config = dict(
    n_layer=8,
    d_model=320,
    n_head=5,
    n_kv_head=1,
    head_dim=64,
    d_mlp=1280,
    vocab_size=4383,
    activation='gelu',
    norm='layernorm',
    norm_place='pre',
    norm_eps=1e-06,
    positions='rope',
    rope_base=10000.0,
    rope_fraction=0.25,
    qk_norm=False,
    attn_scale=0.125,
    bias='none',
    tie_embeddings=True,
    parallel_block=True,
    init='normal',
    init_std_qkv=0.0356,
    init_std_o=0.0442,
    init_std_up=0.051,
    init_std_down=0.051,
    optimizer='soap_variant',
    lr=0.0108,
    weight_decay=0.0,
    lr_head=0.00846,
    grad_clip=1.0,
    warmup_steps=200,
    schedule='wsd',
    decay_fraction=1.0,
    decay_shape='linear',
    final_lr_fraction=0.05,
    batch_tokens=131072,
    seq_len=256,
    doc_mask=True,
    train_tokens=409600000,
    steps=3126,
    dataset='wikipedia_en',
)
Each number is 128 + 32 x the weight over its row's rms, rounded and kept within 0 to 255. Layers, rows and columns count from 0. Numbers have three digits each. The size before them is the row's rms in percent of the matrix's.

# up: layer 2 MLP up, 1280x320, rms 0.051, rows 843-924, columns 240-319
# down: layer 2 MLP down (transposed), 1280x320, rms 0.0511, rows 843-923, columns 240-319
up843 107:076101111116101155145160125099188109111192111104148140121147130135134157164084115137120150134124134123147143132160150089115126142158111226142041131174098141138100093166104168144111126153151098109093152120107150060132133107045113071125171062
down843 097:103184091136175164126154183091118097126100074153155112102180103095141138081134145155113158127098137107139124118090078142128104095078063124143090146118102097068135107144107155111127154088121161116108194170120124063180157167130131120187126166
up844 108:053154085131157126134156085149104095155132176166115122146100112096097203131142125168080115149118114102166192073135108128147101111111106152112150128150097116132138138076171139075113138156118121102094099157120097093163090118110140126184075100
down844 099:141112098102167104115089129071069123108169115165088172079105159117145134161090139164132152083054153131171098152118089131080098143146161132161106147141191123174147111106105173108071101153107107158114092176124188190078078136073103154066133139
up845 102:157145070147088115162146093133128115173126166125145085129122106126096177154052109167074075078151117141139148160123135110125115104151143150134078096142172174154155076145158120164115116076134120022124116159170136134160160126108143148139127103
down845 093:137098150095144138118144170101110119092151091081111090114083188143182116105147125164166122160118166135093105091169131105125171099095082110174125137098131096144034195152141154109104130135161084213138174101118078116131140128178088172105140121
up846 099:108116112136141111212158114148126097109102095122129115112086079139088118140080098188087090165143064095125034105064101116132124110241138117104154148208111079127106078176066131092122126106155049101116095099096149167090138121112146161087127077
down846 109:139066189163130167105122158145136139142140159129079165125161116112124130156091138056157061119211155172150134129100152113123139064048110138138112135148186170084103131160089188117099088101151125120117103131145152122153073127145130079114133136
up847 103:099152092104111119104102114148065162133142149110136129110102138079172140146086090144142095082132140074143135103122117137060158078110169123086091174135090184120142167110167101085149160083086188174153135075131181113081137135121103109032129108
down847 103:131173119157135088119175134093118098073051140122180076186119150174127114042136117147118079115111130162126119135115115142147080136090128154124168134117124104180126077094146112123124097134106098117048131165091141156176086103111117212148116108
up848 099:143107120109149154061152138156116094148065103159149105161127126136121150109122109209152114069157171094143163105117203085084124151150146149112150107064125129139125109141099094080138156128075180050093115119168154114184141155111079171205169178
down848 104:123136131105125133167125106139126105135158180105153168120150113094140094087137136129160133135175134087126146082174049095135144102145133160106106144121155167138148127157142185128144127165143119153150139145150144098101143137129122143131122081
up849 101:094130141185214164151102111143116213120110097138171068133149157174143155151097171157164144142155153153199060134134139058094121144090123101163104117170136178069112128090162162163169102144145204118087071090108133148163084119111133118134121122
down849 084:168093112053017114109152136116180115129129127080119188114123146092096145094114143091090129090096119135071157174173100141130106107117111152099153111123157087178154099229120102070107168086062104159153196147119152082079169160114124149163131098
up850 094:090177093112127103150128132141105149110129089149142148102103168102122142173138156129100104147108079136091072150082158080124119163133117165050092124157100111070085164161113100141093151094068124118107108105105137129109151157109079162156192119
down850 098:144110079124138175116146115085157104120147141063105081129163092124098101086088171131090124134083129127134139080134122117127088125068193105147126086147149149171180150115143130170177143144127187109117086112171123146110125155123147151144121135
up851 102:108155118161102109107124097123097115137113073116140130136202158088145107165152153073123120111089154204175110095045072116055139123110136169109151110103179129107194130151174125131123067151120107141101083090181149147126120131155150144180127150
down851 101:172152162087149115163127127081152139101128115108082106172129083167176096126124103146149149136167121150050149188080131121113080122110073126048110127094089141128062119144151152136124119159145117152167103095146102119099124109134128163104104139
up852 096:113188078148123127105120094106153069102124112118087151105116130190141095120096138054123096128074110098127170093140110192092107105107127153143091113147138136119121159171138138123125113157182061103108073136126135188172152169214170118122051109
down852 097:072098141088098142128094190112123136099126152098111110049151130133150092120086134163111058127171053178135114107098165135138197151134146104101119146111141109143106102172113181124193143147176182180129108098118129109051123148119134101134111113
up853 100:172109156132105092228087203094125189211112148071157141118142093116071168094111073134097144160171102078175119132178067158141158071135108149139184132166116147185115105142121124106139126125115116119078155086113144153061075151135168135165107071
down853 092:123185115135103118104104035120121081110107108097085123124079179068134103110119139129109112179097159139135107065162144139120130164125129137056095139108101143133069119110152141123084122116134170090167134105159113091133109114142139100084156109
up854 105:112154088152132116143195146085132103146131109137106170108091164124141119087116134100195113143149099100159121151144109114148137090157142163181136052116122150142165149162192108132104118183098080155125147047090151097135143084140171095134138169
down854 104:115130153158109100119070164183111142158113149093168135141121061106113122107091088125117147154061185096079170145098128150100128183159109126140108097120094192113137145122140109067119085153110141058137153100128094082105119168103119124120184141
up855 107:138147060137143166135072155144113152148125136163061141115144109123197177170117108144143156080103110153123099111148143133173119109106118111080140124162117135122094138164134095138146130127109159118137117114113101146144196088106086120105128144
down855 108:180120183160143125142137140073166120077118118163111171169109134132099138096173106167103117142170135165131166132135111097079161112116139097092133117164127131183160104116115136128095127173126078163118119112111129129106164115097141173192111076
up856 104:098165071166113115085182124141106179089141115158130155129102136078120112104090163163115081110173115082126116123179137129127128114100176090161126193146104151156075105063139188158149108109173116138080114102188144122082129145111128124099100168
down856 111:115140142146179108109016115153147145162118132109167073108174096112114132132092082116156172144110080172127139089140122139143198129098096098132123145181130156077143135166130136150088094163110109124107108124109133143108173152115141181141164090
up857 104:140149155157158097122101147127139110161193085124079157159081116125145121123109101155181107134185078131158131116102135124145178158128137132130134110074127140154124126129100133082180111139147113122161152085083154112143161134119095155202105148
down857 093:128192097110108131093124150095102192084103102109184183114095126132095042114160085142067120089160131158108095138160122104118096128067101080178148158155128138098138128120164133204085119141128105138098096159100097152156096128128092069097105141
up858 101:149149136085155140160096142174123041101116088154137134152135123082033149141081063101096140082129128108151191085135115130052143076096129158134119108143128145171177135125080175125124100099166150131131109179141120163071093119100108163167127106
down858 092:094151123114055126178153108105153114117097162087147155104067116132173105179127098068125173164108166087081140176075136159147158143106103164105118151090139160116143101169125109150136174133066120123159126074074132172207153124104100144097136144
up859 099:147167157135164134138165152143122116136155181164146098138130154111074116126107054105131132116068126077114081103109106089125137162115171127146178149152122155183120075097228133206077139082145127125068135160114148114138138122132101077128086130
down859 104:170073162090154139136101114167139126100140123117103135154041110097157150146128141139121099189110213107095085181146099097187149079118141148104146121084148166107114166174092094110122177187126134151164147111135126199136107185141161175068106156
up860 111:192135162182095169096128103119145155114130157137155118193074118130161131113096139137083091154086139110121141087141162143132104106119075152111109203127135108132164074163125117120102044124130058168137089158157085113135074108100119149180092171
down860 098:116087091124099124106138154145145190154153144153184144126133091120070177135176126111149092138199138151190089147126112127156204159137135085107180083122185095148144140121179134166154111157102106142169144076133121129162159138113121151092113123
up861 091:188123117122178154092138127135164148119071104141096113129162115082066151109141161055037181136145120061151165205085112127137188119138081123153139153104107108134130134142159171110109119081193108163183142082161148110162075159105099132076071185
down861 086:101086093127115161169159108156126101103163176115071165084125117151144078134131179180127160066104084138102118100146118146132072151128147119112118058132177113180107136094123111117166146096118157129103124137113050131111147112108167137169138106
up862 096:137165141108111110135104115066133158156094104118134136139098077159107126109126143128158115091142160074143139063124103142112100090127135132072118139117121157171175113132108146113099112151129115112137155092193118124122121113119130108162095120
down862 100:106106183113154141125155099117182153126117139155164135095115100143155127168096090119097123139129133078151165126129093194119144137126125124058150146163123130107116126135083103149132148098139183163084134154109115115132173174161179124137117168
up863 095:163159092143102145108107142146109098129095157095194145129197102076122132136108137100117125098144133127104144112113156112141154110126144184115135128138150143108097164195149125181114148140107135160120113117155098130095121130096134121121117132
down863 083:126180118089113104159134112065140184127133112173116078152120136161119087180173189127150171158100108131171111145161165138133120132172171107113138133108083133181158097032141140104133156120118137068141114130101100151137145146163122123133168156
up864 095:068128125100095074114104126111118117143082138120086131153111093160095119156117121057153135151117108148124129178103146145137091100037102134134150138124160138102130116091116158138083144101088136134132121133098144078127132104104111093063124111
down864 088:124105147137126139109136100144128119160149115151117127139186128048125145088133108198102119133117140143135154101164141144107159143200208144119089084135103084116126126128112134125134121147189114132099116104142113151168148117127161097098044124
up865 095:106148157166060104174076127103139131126200152126158128135068133132125105085102110101100115133064164143109106177092077050094135086190176151119125150087132122106084120167125080145209117170101106160108144094073137125127134106120092088136144136
down865 109:149102177191139142063081112096086108183113095177106166156116109091096182026173104158142119121141105090185098142112090107122100141156138129107114138136077117125119192073188177126114136065205113117080107145131114199094100160183106080097144138
up866 099:100106110152126114098156123137128144126069136096211117166130142119156121094167090110122156117153116136167134156174149138113092111205127134156125120135170059119149163109090124175124186127150073112134136139178156113114099135124121153100174121
down866 108:098134095132117140115201102105166122138147098135080123072118150175145100143137099118088108132119152193096126198106120141101155104151151101170136124095081089164122172122069149075126149138144161095103127103120115149080122104052131161118127119
up867 099:185099134105130119064113158103123083103177099121091134130144076203139120135119070170141137201141104106095144098159066125084106085059102070102106125109158149171147134127144102125135124159069094122098167118145144123139138142120186069179193115
down867 099:076198127167106154172116135110147164115104178156135131089135135117095141167114117155136138174148155101101121116088119097118157189111116152180084173059151156140181130163079082154085188102117112166192103066111176131115122164177068101182097159
up868 095:113063164138129182083183153116177148136163086144114192123126144147123152152103149084126157189067171136144132122149143143075152086118112164088153140111105142089090138152140107120150120149108081145143129113164078121116117128140143144116127109
down868 105:136154123078139213132092141147050165133138156055115107154182147162097105144161133174146118142101145100128167102113156174147185196130161108116144086117143135081114166036083125169121080126149164118128140053078111044122157161124103178090140119
up869 102:158125140147112147102159104154146166087168167138084127070151153124210124174115212100141100168075170201126103147125108088067177145137153161136099109151130171125150111146131110119147136116164140100076133133096144088093155144122119077131139082
down869 099:120120157094136112108113129089154141126108118137118159109154121070150108172087064144159178126176114129100076122120156191108113122072126143180117133077164099150126132140105107165106142092158156160174148138039177133190194163147108134230117120
up870 099:119098139153142093103139119098108157126113123107105106129143091130167166137142126114104172129146171128119174116160127112100110144129131170149178134113111176114141124183147070149090142109147154094157072129105078155100119123090105152078187122
down870 100:117158095130119085140153160195172071145151126088093101068127136129126088104126164109157145127090165086090168153102141151158056159141116145118138175185101156112096098122134129136154103125147140125110106135114210110120134127161166130134178120
up871 094:098113130068120125139140112130135085116122086089129100100097139140170180138138176068175109164103098111112166096153111132116147117093139058134110074058160136161135108101120178161135133172093144152106144137193158096132080120080149223153166088
down871 091:180132150179120122111162157136123118173147109126168126138086083119137129175139115136105110112132163092142158188095114151076149122093143134128119120100127110146158096147133127149143152071159145144149148111096035059078129157195148068099117118
up872 109:085195154121126100143090159114115137094131085155125095130163121182154139163107065039157065100132158162104114138118136112134144080127089176110103186134141090140156145096084111130160138117101130070143142137188115146130094146116083099176114038
down872 106:185139152158131132070164072172102163130138128098158129151145118098119186106147094176085115164092119103141118088104135120163105135116121126120153184130082115068133093123109171160147123105154150183115153150123176153089116160124133148169117129
up873 093:116127107097158105093104167108184145087118158099117095147092096090056147176137065173183156179159106103141157158135170039130163109123108116124129155122086115093102113135133145098172105081066120115090135102197152129133141205140112102184099116
down873 106:163102150184133102160110163060090120135152128151184165139177091132150131083135177139169199149171135147094122076115083099107112151170137174110148184177081074135097139142168198095126072068121097151119092119148151086074083139116116088143133104
up874 098:107076156124173116112174127110152120150141094153139132107041126171141075163111095188137101097170125176184146190119078092178104114108059101100186123105136102139145120123149139155149085105141159110085141164131112089111099142126119099131145103
down874 091:121216077116167170174115157070150107160119123129126102106227068123132166210120125081063150104145093137074168110079150142136126102108119099091133129118128102107187105129093105115112118120103117161185202088173049130083140136138186111100109151
up875 099:065111133116120154121125151070133196124149099127132167111121107085122155125153126082147167091176120127110084152117093149126151169100074113131119115107119140141148123115119106108102170123099172162143091193159107063173090067119184136059112071
down875 109:202181123105130130108146149078068082087146151209107163104101115116135134088115105146100166122101107146124127103217108106109085110191130089111108080126106095151175132117071094171116069112097148147130092155187050123073095057211110089167124095
up876 103:054149117157128119140068102097136130103115168107103099115129110153181095131067183159113127113130151084101142088065186161094139177127149102074119177076110147135120069133098079083123130129155108111128170126165102146119190111134078118102117176
down876 110:141116094081171130175114162111161120115131066190129145128128163128107155136164136060102068120099134118100156112127148140120120139094189118144207187150193178114112136126135138133099121089111134116115119121097117124184148088132115148087136121
up877 097:099131135126151125134153074133106197163134096133076106108192109141135122154113158135166125148102100110132171152095170100146112176103106145174116150029173105131132106127179154149146102060127106105150115115139195093148073117072092088183136171
down877 091:144092125146108171142134116151163081068117153141198143143116180109125160162143101098089118110079142138097106176171144143081157064118107128096130117185092154143129165119159134124126148130135123084171134195131094162172102114174135126171145089
up878 095:138115128139161091101155125138115130164140093150144129145147155158095173166153093155109123086165104115138082147126153166156140102131168151145108162127085130139133129132142123096165116138105076126064125161153137121232173169090137180104157093
down878 092:053179138131134117090167091159145119151122157096112141107118142097127126115131114116158152096034153088109092090133185143104122136171167127134168128098158091090133152090104139143138109104160112145155191081094111090104119134114165129148091121
up879 099:142149085153139137128105123088074115082188088075127166178175162150154088081152086190150154178096078085097105110131096130134106116107090120093063175089164162157121116172164083129099083109149046126173159114160148114155160100129122120103123092
down879 100:108154132122125089175145141144114043169079179130136107053183095107140144169134168096115099130128140135162128195139107137118173211129139104091120129090136146108131100115129194167150102127103151145119051140144130149147106114112148176143150184
up880 111:073074134157090150166075111150103113129128130141182082158177117135140087118107159114149088067140123135097124144146109091164077138183100132110036142073126094099123149105159138131112135128117137140071159166107104107122140072088129086131131097
down880 106:164124041133163128152161151144132161031096146152169122069156122098157132137139151162119138132126123163161142130138127177078156127136148118117131127156109099101127153158110133140098105147135091155109103137159180133125131121110116168111107109
up881 098:124121172135134124125123121149142139161112117125073146100168132124113066154149143166177159142144121115155134140150070133153142133142075184120141189118121100147061130131131149087092140155171147122199169125138143096086116138099149113083186120
down881 105:118138100100103135067081122158143111076136103128135108158106153116135146176074154121168139138130181135112109166183146099123119072185159111153118103115142194128172121112098119154081078143188181090086091090115172149120162101143191085109119132
up882 097:091137153131125183130107136130130086157075137059186108131121108184112182115180179102134116133136128151141114137155148160124091083188133149124158194137142082135127169148090074188143149119132108108176086159116170103106154135124094104131127136
down882 091:146151109147160096084124095161089144130133149163094102142132121133110090150036127097103159098179154128127084145093105125193081139082120153185123101098141147154089116172168177091105135136083117103106165153132139208197108185102101109145157123
up883 097:090167171127173082096141101134103118137119152064132124110116134101168146137076077180134100151130112150179102172120146171114112173105194146169183094168123188152134139131160122151090129131170174175122105125171160055082160169076170188147228092
down883 102:135067146129096053177131145145118143129163128134081100119067145141152133104086104112118085115089094126124147063107139141076145110080071143145155147117052123151182157124086126100131102090142122182076183112134128127124133070141140150164146128
up884 106:118140132157164140098174116127166102120124106145163173141166080142160103109159156130105081129169107133142104126133091148177068099096117135189058114112116103128113138120079130104113159126127074101122094187064152156110142125193121150119121125
down884 107:140100138128113089121107117178116134190114156112136052153136114151159112073153069119125111102129161133145114105073070106131120135219114123159153155155104131122135146153163117113112152059157172120121178124177121104134095138119099100159184105
up885 102:188065114154133122151203127174096135089187102111096118123126110125132107131113080139126093093146136104138166141092126131124165094154123081127127143118166142130113108143112125071211164138101126160111113118131158105135157105081180100077147140
down885 105:089173164140068104116181128138125041137097117145127170113132156111123090168104164122137119119135126115084102108160157127181130075140155159102109075121106126206153168160126062099145110085092129082071148109110147113186144121142086090174178128
up886 095:141102100115098080098066056154081125084154167142163120142152168093155145189068222118114113126126103140080094135090069154104119169146150169113161072134078092155109187102091145135140092131102068138144152142141124096086147186150093147137143134
down886 102:143108098125143175118053118087082133119157102156112091137155121165120151101118130172155076167099102189085140094134132148159167080140173155155123158111166129116150142104150171072117140116095140118105134126097201107133125130118163140162155148
up887 099:090106108098161127071134105114103121098156174089150133119158100124135141142115115108123087136085130184169131155160119102154139165108123188106094120162041161140108117086130105102106123092124081124135177110184065170133170114122153110073159092
down887 105:089173127140085102140084055154125110185159041121121138124176172148111150137143125118096181156133163126094145142125170149128149131145167098117160098128162125111099161199103117143166110180146130140176079139118114133157126120129120143158095062
up888 098:105114156185117123129132120084132110157162064139089133167159143135166108120109080119136111170151073102099119153141105182154135176121141162149158136140108111136155092142117172092092100141173147114099176171155133093055020121079095113125054134
down888 099:118095125146143106133148081201107133098097137156198120127083163128145102186113146120118169147094095134127150077074127126130121121156046116145156080113141123127171165130204140172158052148091108158146067103116197142134101177108080121137113126
up889 106:137178117182143118164143135149145163089112106152133142079146118067190135151100230141109121113149083152081225179133117138102119150167139148111101138084143074161145176164171176082057132098083138173131161110156135102090185116134160186127122178
down889 098:149129136054136155126096067113110122161155121096085160195140118165190121139188114117113119133163108104178063129133123154141164107122172129079147078112091201073082093098081120143167148174109174088142169132190116132142138146165133183142131118
up890 104:102176201121139116121142069131131168095117171145154107163066187147177133105120082129180173115152057140142135095136120110123078120095111140119105170116179174187092131193172194121137147104145067111142151088169160162076090131077084143133113098
down890 106:102208131177145162097050141148163191122156141123114090166137113080105091122124111118178158058145136098111108100188126143080142100202115114114137150172145165092139123154078122139134149169182096095073139145098146096172142152159138091143187120
up891 103:138130082149119059111144094088090149114171138120152118130131145144126120125132113136177066097126148191164154155210134184112130111108098151083159142132113166097081115070079103136130087123149109084205053184148155088096110142188097146116135109
down891 109:105172136070136128148151135132100086123160065099125085125092070118127124136134098103135172095122163116164138100117141125154105151135122160168145183087104128145174040110096153159126166156152158134129134097097100106211118088122162147101172151
up892 096:094115140134129088133122095068143124185115100135095187062110102211098162182102141141105137135132165116183150121166109161122126103180160123115091114140138137123164137120175151111055086085159084110102132145112133159157096096130138054171125155
down892 090:118121115117167111122068103130117139079150151140142136120132166132145084127083079115131119089073159144103130142159121118175096103082088087129115071121099174062135125159145094178109071169090166121139122141066132127092189167076106185132056126
up893 100:165107092084060156187108034077110110136151078095104117097020139135110145102105117196109108105104078135147164145138147121121135082172140085127141160102095136028119101100128129175121147116132101155140104099122125182158177124069106065143143123
down893 100:163170115180140086130173101159118140129099146107104150053144097123116067193143104139044207107132164161072093118157112099131124145115153150145152139084156100126182134133118137158127165160083140172173090138170076083156122110120111110103049126
up894 104:139063123102124123138140030152102135111167136114098100192138164078162124169143140133116130131122109124121045085079059070145167113161092113177119112169128113145086134147167136172124152122143128152143061145121153090108156120092106106075080138
down894 104:130117187197170131147113145177111167103112189191120147174152157141142127134063110109156176136112125144067102114161142109142102119126135098130124152140139175094087099105162119105143168073160130115171107112127136189211119094128177119112096118
up895 110:095118062124117141152088116146110093076119138151048134152113133164165172116145058107155132166093123101102070160114180120093114161140078120151186120112166153136064127106116129162141161093128132128077173145182150109131152104111168150103154097
down895 109:185144180154190145108069158102140098133096140114139062123164089166193087148124152144113146168115138175148105185095069149181156140085106123133129126155121102174076111130118134151177118099168175133092113118154200118156161122180107124156120138
up896 105:154111144075087146109088116103126096104120145108132152172139095094092109094103164095099139133109157169087094152104100128139096094084125153107104007157168073146133064063166105129101161145128076172161183094105074086137127130114069072148116127
down896 097:139107111193110140128115121134160189165095128138146094161081164123089118151096073131130123072129099113169097223105180167125145101128105155219138179108139158095188187173130154127130075063165134131105115149117139109212118175120155151155138124
up897 096:110081114044123105141133093084087087113111150164136150092111149156141128115156173118144108080146130119124176151094118097123131123167114118214134172113110158066119139161169104101091128114121185118150147134161149138159097135145130133170158100
down897 095:100252155124114168095145136131129148173084145216113130147108128110079098118178136041178163118088089127057125124137193114168121128111144111109164153174176118215170097104098064134147125081133092116162113070111079131146090136068126097132188131
up898 107:161141138112136159159107129155104117104150085120133093110153156155123167139139191123144164124136106137177152084093114134115053135135159157098153214127098101111109137151093105158098173122064090135056056159097131160097097120135119116112077101
down898 102:151174148196107148097165185170133099087123125185103155136174117157115107115118113148135125113173097111132171162080132153141138174084097162197107166133131064156141153083139122174107098191147130132166118087188131096107155118133118082113118145
up899 102:118172115145087095107097122176118152095179125178159111132145072155212104113128086092131207163091090150164152181097124123133115146155203168163122082109145102186126106119103136132039169118093082099109169130193132161136103131105129070166107161
down899 107:109067120106157115075122149141102071134100096101131119063076098151149073132102169093153142109105151148122071163158085198133150155138087153158145138065090142141064117132141154111134116128130134169144120069124151123122139105097169167107120150
up900 105:162108124091138169034130117143101139084202100112109096101136146118131124093124133102179099129144103128156110147180170075068115109127110150120126092113202129140155098105133103090118110099100157066093189128070103144133098141102139100107108136
down900 111:144111118156140113085136101116187133111134142158115090123143092156128102146113092123097120058118168066081161121121149117078164118136122168129124095058161131134099153165178082096118131153131087135130144140152117190085141117111149118168097175
up901 100:145058133191121127146129139070110185114108131108149112150143069142129120076153149066148144134087143068077111114177077115159153137094129114110165151160101138111135094109125106124133151085122149133108148192136151081142135150171125176082152106
down901 097:120138082194114163141118160138106137130118147125169144070097148154135142164123114159163129090112119117107141111114186150135155101167194142105131118135139129157203107174152122080125128133130093070140096093113108114096196147066128111161106147
up902 103:128086150171124125142073110135152139107135103121113118129099140070099121188063110141121117094145165059159163140099135174103101090108074135084168156077158105139151099162140137094130121148147105111165159117122130168163093106170134190137116119
down902 104:036111106139062134154102109118130129095149087110189131083107101094078149100112153120089110137100079129092123104164133153118133101122182149114108172130113133214174150135176092150152154112131077115108139165105096091111144197134073081133141148
up903 088:133080106114055108139120142119086181157147148094077170189166104106123149087104129100056108129111130138129178079126143115159130161167113131116136173155133143081168172135146094136120124068119102094160138211111131184078159139116138082179137088
down903 094:132127132170171123174139130148143110109099127149158130083124136155158098135119154156144153143091139061176068173095135100128122073159144150130139099094075137172058157122170074113127107092155135167153102122143099098098117091133116188115125140
up904 099:144094137144153054067156069096170115167138201096115118148183081154131112117132117152157142085179133119122149134173118147138128110086100107104154112095114177158120053123129121109140161079134103138130114112164134160103158149101121163091169161
down904 099:184107081149093131105106145149131113132125108150155150138153101154138116115167159152132142108113059127123169074085086101124154123167175197106148162082151066060084113175165117151156115183147159182129087073140072135103130138151077139124103105
up905 099:135117093090143103148096100152054131136062136116126107157104145166140172103060075156100030140078104142144099140063174153130061119119128110126132159170090077155129129161097156074140159112125137155101051151104155096172141148104083111144121130
down905 093:158126127169077172128082167085199120192094178172061163109170116103056115035099115100109171107143109140103101189119084065166147147095146093154113125116124088087140136144104106187125166101096120176113127125163090157113097172110193109097122110
up906 098:115084174087063163081125153182148094105174131163121101147155098159163075102155176114117118142114160084151161138097121080121130140167109142210131139107117114110180113122103080107081108150113154157155071117168155117117103118154205082092091077
down906 103:133177102107147164126095118134149133157203163084137161131146093121095134119059181141204136093163118137121134124097150118095158091118166130119123094064120148131091139171151102093088167061107149127099111131097092094105097144138110136145183177
up907 104:105133089133080159096098151131132112137135138121107138097142153115129161229115159071133093119173110142146133102139128146148124098127116136113162186125082115116082116172103037106091086146133083117106189159143116100111112173171095035112151070
down907 099:151102113142151123138079117116113109173148109142090160145089134089126139086113167127121112140101138077157114155141157160194115112098141167151131098084145166161204067135157109166079159182153100138161104063172146182154152085116161207122140156
up908 101:135105150105109141131080115124165168153096124137118152133117113160133188133092115032116102130123097059112124153076173090137114048173122133105099043169154128154159183163089159133093122080093169103140136099111160155101103173044078140149125135
down908 098:119117125095084150121145074134114088119098065124113143116141137159139142163117144138086144080110107132125102108187107132100101141117111083126180170110103126222142111131154132116154103116149147154108108089141097097100158182153202106173145173
up909 104:110166099134117108107098089099080147144107093153121184199153068173134083108156157189171132183145081131116099110145123058148161163122086191134123138129101125102051112086123096134125100159127092127120066147157117150149089106149125122090120123
down909 108:099139150063110098144121132182138112141144126089084123092134167111128076077125093178126098131165065147128116142109110146131056182097149135149158073091119142131157112152084174135098192097129138105160179097144112160114110100095079135107147113
up910 100:134071143136162144090105101124098133196104118124138107129179128131112144143091140136084131135136124115170096124096068103142123138125147104106120132162129101111160154132123151089131113103110102143124119069057079149071095086144123105087165107
down910 103:119082150105099138142168138164149106117151143146097189106106106097174185122146143086133122163139152134092092148146165130157158108165101117130134115136127109093128074040167131194139124130153079102101164163117135142186147144073136145126164143
up911 100:133148116133153130145184115114158175144145151125147079193076131100141104115150161125168139063114066151172166133161163151086152091123126153127097083173125118128191106125148057128160153097183158121140141150105092170123115142134081130151142163
down911 092:117036136144159130160074135124105112135104175142147159144187128162105109149172121100123124148125140116092116141115138158165135108131125114122113137043126150149139141132073126081128114143146112087172128116091157124113077087156148132088147129
up912 096:145145119136144136090110141156155155079214136168124162086133051097112159122145163094147129162150094102167169087191121056126111115102142141135127125111043135151125113149119102195182156192122129163076114134127146095134133140124106067172123082
down912 097:116128116198124101168175152116143145128099074141091078121131113103141118139075126073074169082113189190150107130071156135145103134106144146187128129147157083124101062147116144149103174152150174096089095123115124182117136166093161125129156070
up913 094:108080138164116080146157164123112125094069083106160080049152128119094057103092138163163133133143110191166135134178173146102076134129070110130036157153166185154138140175155108145158088089142144148154087093133187134137060110164119118093111135
down913 094:164039119110185123104156137127112163197135140165122125109107207117135154203144147094113147129101160104078067161122159066126135081159100222062142114065099130105085150138130203128146173133084168140147131185113160159167156099070170129135130193
up914 095:167145176097184147110158127161120125084140139157145171077140120080121165126103170150134132105126167103082103129151127059158104100153155063140126130077122085138140133161121105134103119101107099122119118100107130191152146103109104119158127067
down914 096:092138128175145140185170096108125134178150133135133072169143065188180123156208196088119127151132101155132116118155203164163133099118148123136113123119142164057076057091163078156121119138148113139131091140147139107136107148130149150079134132
up915 106:140123149159101132111120113128096173159101136083121094073110104112099112128115134127176089140079085123166176157097103058082147074156139123099123124106092122070122103155099154138094153089119152076122149153126083076116120144152119083149144121
down915 107:163126076128101130118142147101102125181083150129060100126149147181122077076122124098082196175170118107131134139133160105151026169121084133144081173164126144131175134111172092160194126139111157129126122150086145206121062116094166105062079147
up916 100:079127144118158109114145092102146091117113182137135083191145142093170099102101142121148111146116119126167139128173153157104093147086133197112133109073141165176088158153165182145139146115152152132146129096143125108112086086105115109212126175
down916 108:108150135117092169087148138146106111175121078125150084083092100155144097161085143077116193118122146101160131148096096137169212073134147125200130136165127126179079115100154106122122084141108178115102075159109154122115171118064195141115105133
up917 110:128173187162110175097106134088125125154123099076149097145129142115196124109106130133134121155107126107122142087135069126085118081132053122089065133126131134139104122121115144169172118114102072096103126140106105125116149105121158095137112122
down917 110:061100087143190117112180121147114106124108165106084157077147171090122094143130144116140075090108165088098142162118155168171196110140143100160127072117109133115126116115107114110131143150085108143089125101120129099185121101152089137090173151
up918 115:122091128162108132137091096172084151129189145135134174177145188127130191133078174091184084166143068075164122136130118125140143100168110147170097061142083135136122131184137170080169066121093094161098165166131104131160096144168153114157096163
down918 127:121092122107140104085108099130076162134120141181161132127092185154119179082119137090128139097119139126205090083076086138143063089148120098158136135111104110071152125125114082100133092188137115106147104149105090129151152085110129160092080113
up919 101:187145079137126133107118105103096123162073155100097108100118125132144145041104066134175139141063162138139107099112084138173080169126091123151164086199153127136195125118141166137175118104085144136132047109168128126139082109122135090195108107
down919 097:113107133140162121063112084094120124108155093090175168147118128060122124096138100098071119158202141116161175100175074140144187064133103170102125171140068110111113150124083134119097096144134087124165239159097096117138136219210088120132085156
up920 098:160151118129087175157190193106156157176107115052217111098137072147129138100071149119099128158103154117119051133081153097134092141082079134104149105175123109122116177123145173121133102082145094179078130129197105161127097094138143160092111111
down920 096:084130103109168105092116106125147117051111125128107182083123190184144147181165090164179145117084143161137144094105090126132165128144127147160168181109129101148167124186173102075156123107095099137172151116067105190115103166106118194136201115
up921 099:150043138122133108138113092083169108152172078130121143108126119099142120131154137087116170118108162111190131085117120083137109114124118161079095144092120149158151176097124118148165150121116106172099133163163100129144205110135154085108175131
down921 100:117159101103101112143159117142136149153132179111207114147114112186122129101149159160134104086103086189160117114120150116153099128183161090095150108177153118148145093115145097078111152219148155123167112124105117068087061178213096174069117105
up922 094:068097043146088119213107134086150098108115127166179131123114151082126155165094153088171164090125097101106160126097128125150125211151169159150090197109122136181129144157106107081110112138095168057102121100105118084145088086091139149102160166
down922 104:191100150116125174175119106091161146081167130158116109119084138130085092150159145161147151110102115150028134144149120055115133091097091100137129103208110189084114140138209136154092151085116130145150123171125085161124133089109156169090103083
up923 093:132127043100134148154113121115126121173152104173128143190177119181072156130076093109120085150152171146109168143091165121135163150195164109114172157189071115140116174118146188104107176181076101185119138140121141206172053131126093155175163122
down923 087:130168182185123040119200134111084149123128172117126090084134112188138064111130106123139159125098082148152128151123099152151091132068088152102145117058119118076076111122109100144109106170109145105119136160132059140103148054084123098098073140
up924 097:119082137088100109116102137153101083083071143163107085140114143078091109140098081176124166165160082196140085121164149152075148092158154064124143157155155115081119167105150113131072129119102144149130112135100175128176136135130071080047115131